config.toml
d_model = 128
d_mlp = 512
vocab_size = 1024
norm = "rmsnorm"
positions = "rope"
bias = "none"
tie_embeddings = false
beta2 = 0.99
weight_decay = 0.035
decay_fraction = 1.0
final_lr_fraction = 0.0
batch_tokens = 32768
doc_mask = false
dataset = "wikipedia_en"
Each number is 128 + 32 x the weight over its row's rms, rounded and kept within 0 to 255. Layers, rows and columns count from 0. The size above them is the row's rms in percent of the matrix's.

# layer 8 attention query, 128x128, rms 0.17, rows 0-31, columns 64-127
size [ 85  92  95  94  91  84  95  98 103 111 108  94 103 102 107 111  90  84  99  99 115  86  93 179  78  96  98  85  97 102 106  94]
[[110 145 116  82 114 165 151  78  97  97  79 123 136  93  96  59  86 176 136 118 150 114 155 154 144 131 141 105 134 113 165 146 120 206 114 102 141 111 127 168 103 124 135  52 157 104 134  91 112 152 181 127 112 171 153 100 143 195 144 163 117 127 110  98]
 [152 154 132 100 121 128 138 228 138 156 171 157 153 119 116 108 169 134 147 155 105 142 115  63 140  64 168 152 131 141 138 155 163  92 157 156 208 146 133 191 165 161 150 167 126  61 124 120 132 142  99 126 146  95 155  94 152 125 127 119 139  99 103 152]
 [152 166 179 161 131  90 111 218 118 186 109 119 197 102 118 115 160 132 146 154 107 108 159  55 170 143 143 124  97 135 139 114 125  92 137 148 181 140 129 123 137 162 180 165 149 107 113 127 124 136 121 148 129 140 163  93 102 156 147 110 144 157 142  99]
 [129  82 122 125 103 149  95 131 109  74 137  77 129 124 204 144  60 127 100 119 115 122 172 124 172 133 108 143 148 121 144 161 145 158  35 130 130 125 122  98  90  95 153 111 140  96  95 104 112  77 148 116 140 148  84 127 191 119  64 144 137 147 145  79]
 [135  96  73  87 132 126 147 146 131 103  76 151 180 128 101 151  65 142  89 138 154 170 122 139 109 117 154 122 107 110 112 159 138 101 127 170 187  94 194 159 124  71  99 139 130 153 148 141 163  84 178 105  55 115 141 131 157  65 112 169 158  74 113 180]
 [148  86  55  53 116  88  85 108 144 119  24 113 180  97 135 106  88 138  58 118 108 137 121 134  64 106 157 134 108 126 117 122 114 157 136 134 129  95 199 157 147  83 101 117 110 154 128 139 177  87 147  96  89 127 179 134  86  70 186 197 157 119 109 128]
 [168 120 156 105  81 155 159 142 158 177 149 121 122 119 136 122 179 117 203 164 142 104 140 138 131  85 130 100 136 174 161  83 133 149 170  90 141 148 164 140 123 186 103 112 132  82 127 141 121 136 117 110 133 148 122  98 140 155 188 113  80 184  86 101]
 [ 83 137 143 137 127 145 116 207 128 221  73 120 116  74 100 189 158 210 133 132 178 114 119  77 199 131 126 104 140 112  98  99 106 130 135 119 140 226 135 154 154 155 129 106 126 109 145 172 112 146 113  65 127 161 114  70 163 112 129  73 119 169 191 148]
 [152 155 156 161 151  90 147 115 158 116 141 118 146 147 186  74 169 102  75 155  74 118 126 133  69 123 118 140 150 135 188 138 154 109 135 153 166  80 158 163  79 174 115 128 141 158 107 137 211 108  76 162 125  78  77 178 109 127 103 134 124 146  78 130]
 [113 142  82 116 124 112 155 179 108 138  72 130 170 153 130 133 153 169 167  96 212  95 115 136 107 127 130 149 152 104  76  41 131 120 114  50  97 134 166 116 159 141  89  79 128 127  99 163 108 167  92  90  87  89 107  71 154 107 113 143 110 132 106 188]
 [134  98 128 138 175 116 135 128  82 139 157 107 192 189  81  78  92 173 161 162 117 190 149 154 127 136 115  89 133  87 105 138 124 161 102 115 123  98 101 121 130 122 154 112 126 178  76 173 133 166 133 148 134 147 160 134  76 147 117  84 124 150 135 141]
 [144 126 111  85 118 150 142 181 154  66  45 145 105 114 142 139 123 148  84 111 144 159 109 130 113 132 134 151 136 142 146 120  99  84  75 146 156 108 168 125 234 127 102 131 149 117 131 122 101 137 131  50 119 152 147  85 123 126 137  84 103 141 104 166]
 [ 98 107 154 163 111 129 129 108 164 151 112 132  71  94 165 171 131  98  96 141 106  63 112 132 102 143 118 136 140 133 141 113 118 121 157  92 112 134  93 129  95 173 202 121  99 161 134 123 212 143 123 111 136 156 149 112 146 121 135 121 138  77 135 148]
 [154 177 127 148 116 134 159 100 133 160  82 128 136 117 168  96  95 129 104 166 106 153 126 171  41 119 160 123  45 172  68 101 130 119 122  88 201 124 117 164 117 146  71 126 132 135  98 133 155 145 105 101 133 150 117  66  82 136 171 141 123 154 115 113]
 [131 111 150 130 159 151  58 103 116 146 164  87 159 112 188  63  90 164  99 111 121 165 111 115 130 164 132 100  42 131 146  97 118 145 157 142 152 106 145 130 131 131 129 176 136 162  95 121 152 141 193 165 157 126 126 111 105 178 111 154 129 109 166 103]
 [ 73 156  91  95  97 144 150 129  68  78 181  96  91 159 156 146  96  95 175 122 147 120 178 110 150 115 124  95 182 120  92 183 107 177 116 117 116 145  67 116  95 113  86 137 144  68 102  95 157 121 142  94  98 119  69  96 180 137 123 118 118 139 151  87]
 [101 104  79 203 103 104 112  96 157 131 120 163  96  90 171 137 168 104 122  67 132 192  72 107 107 145 127 158 181 109  99  66  85 151 130  87 102  87 143 138 101 146 122 103 202 139 162 138 137 166 138 183 134  88  70 136 120 159 137 174 121 120 164 187]
 [161 121 156  62 138 158  93 148  76 110 102  71 160 150 138 102 127 111 185 125 121 114 126  90 178 150 154  43 114  82 125 155 176 168  96 154 145 111 117  82 169 103 166 100  95 154 107  96  96  68 132 121 106 114 169 120 114 105 107 119 144 157 123 110]
 [108  90 122 140 119 190 132 141 132 140 121  96  92  51 121 150 138 155 125  58 150  71 107 102 144 166 121 128  87 137  84 114 108 156 157 142 142 183  75 144 157 105 202 129 140 152  87 100 117 160 108  76 119  63 120 132 204 141 108  83 101 118 182 164]
 [ 99  96 150 118 132  80 144  65 140 122 153 132  38 144 183 154 108 100 113 112 160  97 130 151 113  94 119 204 206 145 120 125 111 154  88 129  74 106  89 114 124 160 124 117  70 104 128 144 146 105 135 110 179 198  74 148 143 125 209 170 100 135 189 119]
 [111  94 148 153 135 125 127 114 108  91 150  90 102 143 189 117  82  94  63 115  68 140 133 109 138 122 130 201 134 108 174 192 147 153  58 144  89  53 119 150  98 113 136 142  79 153 123 125 140  95 144 148 135 166 179 144  97 142 137 162 163 113 167 108]
 [115 144 109 153 102 124  92 121 141 209 181 138 147 141 107  47 166 111 116 170  57 143 177 142 133 164 124 131  72 136 152 116 164 112 174 124 146 107 116 150 130 159 114 133 115 148 131  78 139  97 110 161 124  74 156 130  68 157 114 152 168 173  96 101]
 [104 142 128 147 112 120  81 115  99 137 102 123 130 117 136 167  90 161 104 157 142 151 149 112 162 162 105 110 114  80  99  88 144  99  80 104 167  97 128 107 102 108 101 128 152 140 144  75 186 136 141 115 121 139 101 105  83  64 115 162 173 116 216 115]
 [130 150 138 120 119 190 121 167 138 212  96 141 124 132  56 118 147 184 128 139 185 111 151 112 114  84 137  77 106 125 111  60  99 124 178 140 132 124 189 102 149 145 113 134 137 153 114 159  69 160 125 122  89 135 129  30 141 111 102  87  75 114  81 146]
 [ 83 152  83  93 124  99 158 114 102  99 132 104  65 150 181 172 114 115  19  91 118 149 135  91 102 123 138 134 150 128 125 164 128 138  86 150 115 112  82 123 118  95 124 130 137  97  92 147 121  80  91 138 113 159 118 152 200 120 148  94 170  87 170  92]
 [164 145 127 202 163 112 124  61 120 121 186 132  95 139  92  73 140  72 120 149 121  67 136 169 102  69 139 127 105 151 145 101 169 118 166 145 104  79 194 142  88 143 166 104 140  98 137  90  87 138 128 200 146 165 121 129  77 124  83 148 123  72 125  83]
 [116 113 155 169 161 152 122  89 128  82 185 107 162 135 121  88 130 116  66 116 112 176  91 171 147 168  88 122 131  84 185 112 111 176  75  98 107 117 129 115  88  85 103 176 103  79 124 120 153 152 107  83 140 145 127 148 172  92  87 124 133 173 130 163]
 [175 128 111 157  70 189 154 174 169 128  67 111 178 129 142 159 115 152  87 148 156 156 113 154 118 111 146 116  74 138 145 159 106 144 154 140 125 138 139 165 165 119 103  56 147 126 135 119  87 166 126 133 123 118 155 166 107  75 110 123 115  96 102 165]
 [157  95 129  97 110 147 104 104 173 145 178 146 138 141 138 125 138 114 145 136  63  98 126 122 129 190 121 153  60 154 174 113 211 190  97 207 137 192 142 135 163 122 107 111 109 113  43  90 146 112 164 145 179 111 155 136 120 100 152 129 125 188 132 123]
 [138 125 157 110 216  67 127 103  80 106 132 121 180 115 107 107  97 149 189 139 133 128 158 138 156 170  97 132 118 140 106 124 119 118  92 144 131 194 157  97  73 146 164 121 163 178 159  76 193 141 102  89 167 154 130 165 181 164  56  81 121 200 137 166]
 [143 147 134  61 178 142 135 131 110 166 131 153 134 157 138 112 171 137 128 175 155 222  62  59  80 123 183 136  55  83 110 122 168 115  75 131 115 178 140 155 160 180  69 143 151 153 103 141 145 185  98 135 155 155 114  99 171 177 113 153 105 111 138 113]
 [138 130 168 205 101 118 125 159 142 109  58 125 122  95  70 211 125  92 128 148 117 127 120 109 140 136 117  98 134 137 123 153 155 117 131  83 138 133 209 113 153 168  66 159 151 102 184 127 113 193 124 134 116 145 106  96  30 135  86 117 123 138 157 114]]
# layer 8 attention key, 128x128, rms 0.165, rows 0-31, columns 64-127
size [111  99 107 104 107 122  64 122 118 114 100  96  91  88 100  90  96 106  80 109  74 117 114  66 116 106 102 107  95 100  88  85]
[[201 125  78 150 146 135 179 128 123  99 114 157 119 159 101 130 181 105 124 177 142  83 158 160  96 120 172  77 125 169 134 134  61  75 128 128 174 122 152 117  88 149  90 123 133 141 123 103 167 109 121 118  99 149 124 152 133  92 110 166 161 107 132  86]
 [143 107 110 116 131 164 133  81  85 150 156  66 148  86  63 135 116  86 122 168 137 135 157 193 101 153  98 104 115 115  97 105 176 114 151 167  81 107 152 141 150 114  82 130 124 159 112 154 152 104 153 152 159 106  96 164  83 148 136  94 134  92 132 137]
 [122 169  99 171  53 147 182 135 134 113 188 142  98 119 132 116 155 156 123 176 140 140 218 135  94 128 148 105 115  97  74 127 137  97 194 136 134  86 129 151 192 178 119 103 107 187 123 104 139  79  94 207 133 134 182  84  69 121 132 135 166 115 107 163]
 [147 115 150  88 163  53  79 151 140 138 103 158  79 104 125 113 124 115 145 110 120 102  86 114 156  99 111 151 106 117 176  88 128 117  88  88 138 100 179  85  94 107 208 112 133  68 118 166 110 154 143 101 134 138  89 150 127 120 131 149 105 145 122 140]
 [172 113 122 131 161  75 152 102 122  88 164 143  97 140 140  94 155  93  68 134 105 135 111 128 147 135 120 156  97 109  95 145 130  56  42 142 135  60 175  90 150  99 125 143 101 118 164 123 170 119 142 157 180 153  99 194 146 160  99 156 199 130 149  95]
 [132 113  78 140 159 122 142  88 114 144 209 124 132 157 135 117 158  69 141 134 105 112  90 130 122 140 126 156  86 129 142 164 106 107  82 144 128 104 153 131 159 128 106 146 131 140 103 107 175  85 113 185 131  89  87 124 126 193 104 143 194 127 167 112]
 [142 135 129 112 134 161  95  48 129 118 161 131 160 123 129 122 140 128 150 156 195 151 183 114  90 150 158  90 108 115 122 158 118 122 210 138 184 137 110 147 177 128 122 147 154 200 120  72 137 125 127 168 116  68 135 115 112 178 110 122  75 110  18 112]
 [151 145 101 117  92 136 131 171 150 223  55 111 149  95  78 143 170 153 151 134 159 108 110 117  91 115 114 124 184 108 136  82 122 108 191 122 143 143  91 156 134 178 159  62 150 130 117 152  92 136 128  98  81 135 106  71  98 136 142 115  95 126 147 145]
 [136 136 150 135 153 118 107  72 118  96 141 170 113 137 125  86 144  72 126 134 144 121 138  91 142 109 142 162  99 113  71 171 123 105  79 154 163 148 128 165 158 137  94 112 129 161 130 135 155  77 186 182 107 148 129  89 135 114 116 109 175  72  95 110]
 [153 141  96 152 144 121 155 131 171 140 178 136 113 118 105 121 105 120 115 108  99 144 142 109 130 120 180  71  76 109 156  79 155 141 134 121  91 115 153 137 125 174 105 164 158 150 135 153 117 170  64 105 100  93 125 101  96 130 160 139  97 138 111 190]
 [138 107 146 148  55 111  91 133 116  84  97 125  88  82 111 107 101 195 166 134 140 146  71 129 132  96  91 151 127 136 149 101  29 119 159 147 117 154 175 189 146  82 170 142 175  96  99 141 106 169 109 146 130  65 122 109  62 133 107 143 147 143 133 172]
 [148 186 148  74 157 137 134 139 129 180  79 133 152 100 136 100 107 101 122 149 140 134 115 144  94  94 185 137  94 143 171 103 167 129 150 160 105 121 167 161 152 130 117 169 194 175 129 134 124 186 108  56 136 116 149 148 110 104 130 163 115 147 129 169]
 [101 125 118  89  80 104 120 153 161 118  93 117  99 131 128 169 155 161 134  97 147 111 125 135 136 143  68 160 127 122 110 166 139 156 149 106  51 136 123  77  93  72  90 140 115 135  92 163 151  85 148  92 120 151 100 124 117 192 100  93 118  82  93  71]
 [ 68 115 105 205 182 160 129 136 152 146 144 108 149 142 174 184 130 129 148 202 119 121 180 107 135  31  89  89 103 207 140 184 115 138 135 153 185 163 129 118 104 112 128  97 162  95 113 152  90 148 149 158 149 111 158 129  60 165 111 138 118 152 112 128]
 [158  59  91 113  88  86  82 140  92 123 141 100 129 122 124 177 154 142 159 155 145 103 130 141 153 187  84 162 145 129 105 182 128 104 113 192 134 181 128 143 170  90 129 151 119 120 123  85 132 150  89 122 127 154 112 124 109 114  62  68 131 131  48 189]
 [113 183 116 130 125 104  72 161  79 122 161 113 128 152 122 108  57  85 169 125 108 116 129 114 162 146 113 158 172 187 133 144 160 126  69  72  78 161 115 111  91 127 170  87 140 166 121 124 117 133 141 100  86  75  80 124 173  91 142 148  93 115 111 159]
 [ 98 136 141 105 172 160 149  96  67 161 106  97 108 103 160  92  89 157 158  78 125 123 112 104 104 123 144 104 176 101  71 124 128 172 182 110 103 156  90 157  95 120 175 128 159 104 121  91 133 124 134 106  99 165 141 136 189  94 163 102 108 186  86  89]
 [130 113 111 213  87 134 160  92 119 151 155 161 112 174 106 102 125 112 112 172 171  84 140 137 113 130 158 174 125 124 126 160 103  55 112 134 126 132 166 203 160 129 156 103 122 145 127 119 119 149 112 160 126 140 107 124 120 116  94 154 164  80 110 116]
 [ 85 102  91 164  57 164 114 139 148 165  87  78 105 103  94 136 127 192 165  94 147 147 117 140  75 147  88 129 106 116 145  94 113 170 132 101 133 121  65 145 132 156 159  73 172 119 108 176  85 118  70 121  65 154 159 119  72 140  90  86  89 108  80 150]
 [ 98 142 119  88 124 181  73  78 119 199 117 145 171  69 110 157 108 162 201  83 138 104 102 132 137 114 122 140 136 117 147 158 107 144 194 109  73 120 129 131  70 145 118 138 177 138 114 127 100 171  95  75  99  67  84  89 139 113 181 101  81 107 142 183]
 [ 62  91 121  71 153 104 131 171 159 181 124 137  83  95 155 132 147 149 122  74 129 115 104 155 152  89  95 150 111 107 158 113 159 114 181  96 110  70 187 106  99 100 160 148 121  86 142 164 156 155 111 125 142 151 180 126 169 134 168 132 111 134 196 115]
 [130 113 146 133 132 131 159 163 107 112 117 140 113 120 126  96 174  88  45 121 126 123 142 117 136  74 116  85 135 142 101 127 142 149  98 124 196 103 126 171 188 117 136 110  68 140 141  98 161  80 137 172 141 157 177 110 111 122  84 109 143 150  98  32]
 [186 105 154 155  94  76 177 158 112 105 121 118 139 125 117  88 125  87 109 101 128 134 152 150 185 144  70 178 147 108 151 114 119  91 101 111 134 120 146  67  98 118 168 120 113  87 179 143 162  70  89 136 141 146 132 215 120 184 132 162 208 147 102 137]
 [133 164  87 150 138 144  96 100 104  99 101 123 115 149 147 159 124 118 131 142 158 164 159  47 100 144 188  91 138 177 138 109 107 129 122 151 178 146  58 176 143 147  65  70 138 113 132 104 129 145 138 112  86 100  86 154  85 146 128 170  82  92  71 137]
 [ 88 171 133 108 176 124 151 128  93 137 102 112 132 160 180 121 126 148 123 119 151 102 102 139 120 153 180 157 125 146 138 157 199 118  57 118 160 155 101 114  39 101 112  40 101 169 117 142 166  60 148 146  87 121  88 135  93  91  85 141 182 111 190 132]
 [127 128 116 162  57 166 117 124 146  79 137  99 104 172 131 128 165 114 107 160 125 180 152 163 145 151 119 129 106 136 139 141 153 158  84 138 121 140  92 142 118 120  97 142  87 152 132 120 158  83 135 180 136 137 119 133 104 222 116 162 103 130  81  68]
 [164 174 172 122 159  98 126 107 111 119 118 148 132  93 142  69 121  65 136  94 136 133  83 145 177 103 142 151 115 170 228  86 140 161 112 134 142 141  45  96 107  86 110 128 106 117 123 137 157  91  78 146  99 118 111 148 156 156 128 114 171  85 147 148]
 [124 143  92 122 121 139 110  93 195 173  74 167 125 110 135  41 170 115  92 123 135 153 158 119 109 103 137 110  62 134 118 125  73 110 124 152 116 150 175 161 194  95 125 161 166 140 101  90 114 177 127 164 207 130 170 147 171 136 138 179 101 161 127  92]
 [177  95 100 131  77  88 115 119 137 133  97  99 184 106 113 130 172  72 119 201 169 130 170 107 103 159 105 144 111 156 146 105 133 106 140 140 110 170 111 113 137 136 138 107 104 167 121 111 160 128 125 131 126 140 140 113 102  78 142  94 159 131  76 106]
 [119 115 154 162  95 144 119 135 123 142 134 138 120 113  78 130  90 120  87 164  96 171 136 145 128 131 104 167 119 193 100  74 121 149 165 151 162 100 161  76 139 133 119  81  92 131  88 152  75 132 134 129 118 110 187 168 132  90 161 200  93  88 116 166]
 [ 83 119 140 128 143  58 171 126 109 143 124 153 225 148 111  98 137 142 156 150 115 114 164  88 104 160 137 140 168 132  98 116 137 124 135 188 136 164 134 190  95 129 131 100 136 121 140 112 117 153 138 119 124 125 101  99  75 132 107 177 164  73 100 225]
 [151 209 131 135 141 137 178 162 126  74 167 138 139 132 163 105 100  56 119 121 113 148 194  98 137 101 167  82 171 105 140  91 138 160 101  72 194 104  75 145  95 181 118  85 128  97 144 133 137 149 155 164 120 193 153 156 144 185 135 178 134 110 169 134]]
# layer 8 attention value, 128x128, rms 0.11, rows 0-20, columns 64-127
size [ 86  90 107  97 106 103 102  99 107 104 107 109  91 110  98  84 113  91 111 105 111]
[[192 143 134 138 157 121 108 137 125 134 120  73  35 126  99  53 104 160 155 127 175  83 119 114 114 109 149  63 165 101 111 113 110 120 120 116 138  84 160 210 146 102 177 166  92  65 122 120 111 117 104 173 120 151 138 126  67 125 150 176 129 131 133 120]
 [137 163 161 117 101 130 117  86 158 160 132 160 166 124  77 118 143 173 108 107 107 109 128 189 143  95 171 166 125 173 114  49 142 125 133 166 159  96 107 154 175 166 151 157 110 156  96 149 129 127 152 142 176 156 139 111 102  99 113 108 122  98 121 139]
 [104  93 110 126  48 134 143  72 149  91 179 190  70 108 137 164 140  99 132 164 116 160 145  92 175 179 141  67 143 100 184 133 134 148 126 117  80 156  83  66  97 114 100  65 159 126 143 128 132 133 127  75 164 137 121 191 132 141 134 144 124 176 118 144]
 [189 130 135 158 165 112 141 215 132 145 138 121 195 150  94 141 154  74 118  83 122 150 136 128 151 133  66 156 135 188  87 148  70 124 123 141 149 145  64 134 185 176 118 147 103  99 150 169 128 113  86 172 132 128 211 111  79 135 113 145 133 162 120 135]
 [173 122 167 142 135 147 160 123 140 136 126 133 126  64 154 122 118 142 133 125 129 144 140 192  70 149 148 143 160  96 136  82  98  95 137 159 149 110 103  93  84 103 101 126 162 146 108  94 122 110 137 168 181 104 175 103 132  63  99 111 133  81 119 169]
 [179 125 115 135 132 111 137 117 134 190 130 194 175  97 110 151 120 125 133 144 143  98  97 157 180 191  67 143 124 116 157 142  99  71 124 100 113 103  74 122 203 145  99 108 115 180 167 124 134 137 138  81 110 143 163 146 118 131 195 126 130 184 121 201]
 [106 224 146 171 139 144 110 135 193 115 143 142  78  88 129 141 137 140 121 120 123  55 198 123 192 150 130 126 113 169 116  68  48  87 123  94 129 121 159 112 139 148 117 145 120 103 136  64 113 110 135 135 135 152 147  83 117 251 150 127 127 144 145 101]
 [ 83 109  88 181 109 121 144 163  86 100 145 133 100 133 106  66 138 123 134  94 139 129 101  59 104 159  95 129 116  87  94 182 153 117 111  69 146 133 133 125 151 155 130 156 106  51 122 110 116 118 121 154 134 130 140 122 157 187 149 165 127 113  68  52]
 [154  65  95 200  84 147  99 156 126  83 108 136 143 163 140 142 132 146 161 150  74 128  72 105 129 131 186 143  93 133 130 191 149 155 132 102 125 152 160  85 144 124 115  81 199 111 221 118 121 118 109 109 191 101 116 126 166 112  76 131 136 146 118 199]
 [169 115  80 125 115 135 106 183 149 173 112 102 189 163 108  76 109  80 139  86 149 125 100  94 122 107 120  89 156  93  90 159 135 124 111 133 151 134 179 131 147 153 186 182 138  43 181 164 122 115 124 162  89 145  98 139 148 153  56 138 133 116 107  95]
 [ 65  75 207 166 140 119  87 141 100  82 214 117  85 145 112 117 134  93 128  81 140 120 130 122 177 170 148 127 145 101 102 128 100 139 115 160  75 136 184 105 182  92  56 174 113 103 138 156 121 142 116 158 146 132  89 168 122  91 134 162 116 112 140  88]
 [ 77  99 122 143 151 139 188 132 111 125  85 138  91 124 135 134 145  93  91 159 166 144 188 177 103  99 138 125 170 101 147 170 143  81 124  93 126  89 128 141 106 156 123 113 103 140 117 180 121 147  91 205  78 124 115 129 131  78 118 123 138  89 153 214]
 [147 114 212 124 105 105 156  84 150 171  79 107 106 153  73 128 121 149 163  83  93 120 104 158 168 117 178 124 111 135 139 126 146 160 118 128 131 171 153 115  73 124  59  66 187 105 142  85 123 141 155  93 123 117 130 112 167  58 101 122 123 169 115 143]
 [ 84 145 187 178 114 127 101 124 114 170 164 105 236 166 115 117 135 155 175 149  92 138 104 160 177 126 117  81  96 174 115  59 104 137 142 126 175 150 103 105 118 124 103 166 108 163  91 103 140 140 130 113 140 137 138 138  63 127 106 125 133  87 131 166]
 [138 160  82  83 103 122 166 117 162 169 175  65 132 141 186 105 135 157 135 153 126 139 127 160  77 117  61  98 108  82 135 144 164 126 139  75 183 120 112 130 125 150 149  94 122  98  70 104 139  77 145  86  89 192  76 120 112 135  80  99 138 163 137 115]
 [170  80 100 149  80 145 134 179  62  91 131 124  46 143 118 174 121 128 149 135 151 133 135 162 190 145 139 129 120 176 151 117 176 135 133 129 113 175 136 180  99 108  80 156  86 140 143  92 144 157 120 126 134  78 130 183 130 127 129 163 128 116 117 125]
 [119 173 138  98 170 129  97 149 124 142 147  90 152 134 118  53 130 166 132 132 142 128 107 128 105 161 204 158 112  93 102 119 136 171 103 171 178  78 111 174 139 138 151 163 179  82  65 140 145 141 166 128 142  79  92 128  59 149 138 101 120 154 138 129]
 [104 107 160 117  50 119 118 119 120 122 142 178 142 111  62 197 149 127 151 155 134  94 100 127 186 138 144  82 150 148 118 129 169 119 139  58 130 119 141 144 131 153  92  79 176 103 190 147 129 145 100 114 122 147 154 147 128 139 200 135 123 127  99 160]
 [157 138 172  62 118 161 151 146 104 121 148 128 127 109  52 208 161 130 127 115 147 164 131 125 126 184 190 142 126 137  63 123 146 110 143 183 169 114 121  66 110 140  64  70 100 144 147  87 103 113 159 113 168 149 103  99 118 105 114 138 124 111 147 158]
 [ 40 144 141 152 103 134 127 125  86 161 145 117 117 141  74 166 131 162  95  84 140 110  81  81 132 136 198 140  95 102  88 151 107 163 134 182 132  71 110 117 172 104 131 135  74 214 155 136 102 128 136 127 129 169 147 104 132  92 166 153 134 110 139 147]
 [213  71 162 141  52 130 105 139  68  92 159 143 149 157 167 125 141 126 135  93  92 214 138 111 155  92 128 123 107 142 120 167 129 132 123 118  83 109 111 102 104 107  54 169 181 109 171  63 121 146 142 123 139 114  72 206 172 150  88 156 118 148  94  98]]
# layer 8 attention output (transposed), 128x128, rms 0.112, rows 0-19, columns 64-127
size [ 83  92 110  95 105 101 105  93 114 106 111 111  88 108 108  84 115 100 115 111]
[[100  99  74  91  91 150 106 128 115 109  88 146 116 131 164 141  83 107 127  86 138 132  84 125 118 202 158 136 145  89 151  97 109 111 127 169 149 103 126 160 162 122  69 147 147 143  41 167  61  80 116 125 180 161  78 179 109 173 113 124  99 140 157 214]
 [174 143  80  52  95 115 112 144 122 148 146 161  76  95 113 109 101 111 152  84 132 152 100 136  88 114 199  91 121 131 118 159  86 137 155 105 113  83 123 166 170 151 120 114 130 125 153 148 151 120 144 142  85 106 159 139 134 132 118 121 140  89 124 125]
 [ 88 190 145 126 164 123 112  86 112 118 121 122 152 172 101 114 178  99 174 142  99  79 115 154  95 134 115 152 153 154 155 121 173 169 102  58 134 181 133 142 137  99 164 150 110 113 137 100 161 133 114 111 132  97 133 155  89 132 111 109 129 152 166 153]
 [140 139 128 130 109 168 138 104 149  87 103 174  70  93 145 142  71 183 143 109  95  93 140 107 163 114 146  88 111 142 146 166  98 192 172 124 114  86 170 157 108 138 121 184 118  76 139 132 143 149 184 133 124 143 125 135 142  53 127 176 108  75  99  51]
 [150 121 109 104 125 114 137 125  99 133 137 147 135 107 107 124 137 125 132 179  80 105 100 161 158  69 128 106 124 144 130 136 203 138 138 158 212 117 111 103 116 152 173 159  81 159  91 116  91 165 142  98 152 100 147 117  98 147 102 112 130 177 192  86]
 [ 96 211 144 171 126 140 149 162 159 117 126 139 184 132 126 103 122 126  93 103 102 156 135 171  78  78 168  71 156 176  83 166 114 147 159 133 124 124 142 166 125 141 170 141 118 143  83 110 102 146 120 116 135 197 113 109 137 105  84 157 122  90 148 111]
 [163 127 115 135  63 175 115 141  97  84 136 167 118 114 158 110 101 149 107 125  77 154  82 139 134 160 108 110 113 181 105 126 166 170 175 181 182 120 165 124 175 118 103 139 103 102 172 192 125 193 139 140 139 144 134 129 148 118 105  94  67 153 135 130]
 [158 117 189 129 104 129 148  73 176 152 127 126 141  66 202 216 117 164 118 114 128 123 168 153 139 150 109 101 166 113 141 149 122 104  22 115 107 168 131 123 122 163 121 162 150 107  58 126 121 111  93 171  88 165 110 127 149 104 133 111 124 123  90 130]
 [122 131 146 124 114 146 108 156 100 160 104  85  85 147 163 190 169 127 115 183 194 107 184 120 147 141  99 125 220 119 130 175 132 104 101  65 142 157 133 113  94 120 143 139  98  99 130 104  91  66  61 114 110 135 127 141 121 156 146  84 229 178 109  48]
 [ 82  66 163 118 148 134 136  78 197 126  83  89 141 140 164 176 109 143 130 124 159 147 127 157 142 150 114 145 129  45 164  83  71  94 104 131  96 116 114 162 106 165  87 143  82 165 119 154 121  75 162 108 142 220  93 103 140 147 138 169 110 136 127 155]
 [127 171 140 135 128 166 125  88 100 167 127 160 153 111 101 124  86 184 142 137 135 110 102 181 167 157 115 146 153 154 146  83 137 205  96 115  86 182 110  94 125 175 120 140 163 147 122 184 110 148 152 156 131 167 103 111 136 122 138  94 156 141 151 123]
 [133 157 172  88 120 149 121 161 102 115  79 143  67 109  86  95 156 132 161 171 103  91  74 108 123 108 126 184  81 182  95  90 121 190 153  83 132 158 105 142 156 193 157 151 146 106 178 111 131 177 117 135 137  82 101 143 122 103 170 174 163  69 121  52]
 [123 112 149 193 150  80  66 158 115 174 113 145 124 115  93 185 108 156 122 127 183 118 141 141  87  98 122 115 134 164 148 134  96 135 112 110 141 144  70 127 118  89 116 140 151 122 103  99 126  93  88  85 133 155 131 110 103 186 111 116 143 130 114 177]
 [152 171 144 121  94 120 183 107 171  97 142 127  88 129 102 195  79 140  89 151 113  91 105 155 112  93 186 169 187 136 142 139 131 157 165  79 110 130 150 186 137 110  49  96 170  85  92 201 134 170 136 154  96  84 116 166 135 165 121 102  94 152 138  78]
 [116  66  82 118  87  85 102  81 192 134  97 123 133 125 126 140 154 100 137 108 213 170 123 114  61 106 135 143 167  84 131 162 160 111 131 130  99  94  74 145  91  73  89 102 109 160  96  86  90 131 122  36 158  85 176 178 115 136  85 110  95 144 123 150]
 [141 130 190 133 137 128 131 126 147  92 143 139 122 154 146 132 143 131  97 151 138 157 165  69 137 148 100 222 179 111  74 181 124  83  78  73 112 149 116 117  91  89 129 120 156 117  69 104 139 185  71 116 132 154 134 113 152 102 136 120 179 172  93 200]
 [ 80  82  62 132 127 119 124 101 155 145 175 136 163 113 142 187 132 116 168 121 135 160 116 139 158 185 146  70  96 100 179 106 161  15  86 119  89 117 124 121 140 145 116  88 123 201 101 142 105 158 130 115 135 159  93 114 107 189 131  83 158 164 215 151]
 [138 139 138 126 129 105 150 134 124  94 118 112  78 155 143  84 191 108 126 100  94 125 105 160  69 110 115 147 113 171 106  86 102 171 127  94 167 162 137 117 145 170 118 138 115  94 128 131 153  86  51 142 118 136  99 175  74 112 119 128 179  95 150 134]
 [101  87 117 114  63  96  88 101 116 104  83 143 120 142  99  32 174 174  96 107 143 146 118 138 138  81  80 164 119 131 145  96 172 196 162 180  99 122  94 112  98 135 122 203 144 169 172 128 142 132  84  69 113  76 135 144 110 158 136 118 104 142 145  85]
 [141 140 118 103  77 133 116  87 116 143 142 163 129  93  82 111  73 206  68  72 172 138 134 157 154 139 160 123 184 145 115  88  81 171 149 180  69 153 141 152 140 163  96 145 163 110 182 163  95  98 113 152 119  99  95 117 158 154 123 125 108  88 129  84]]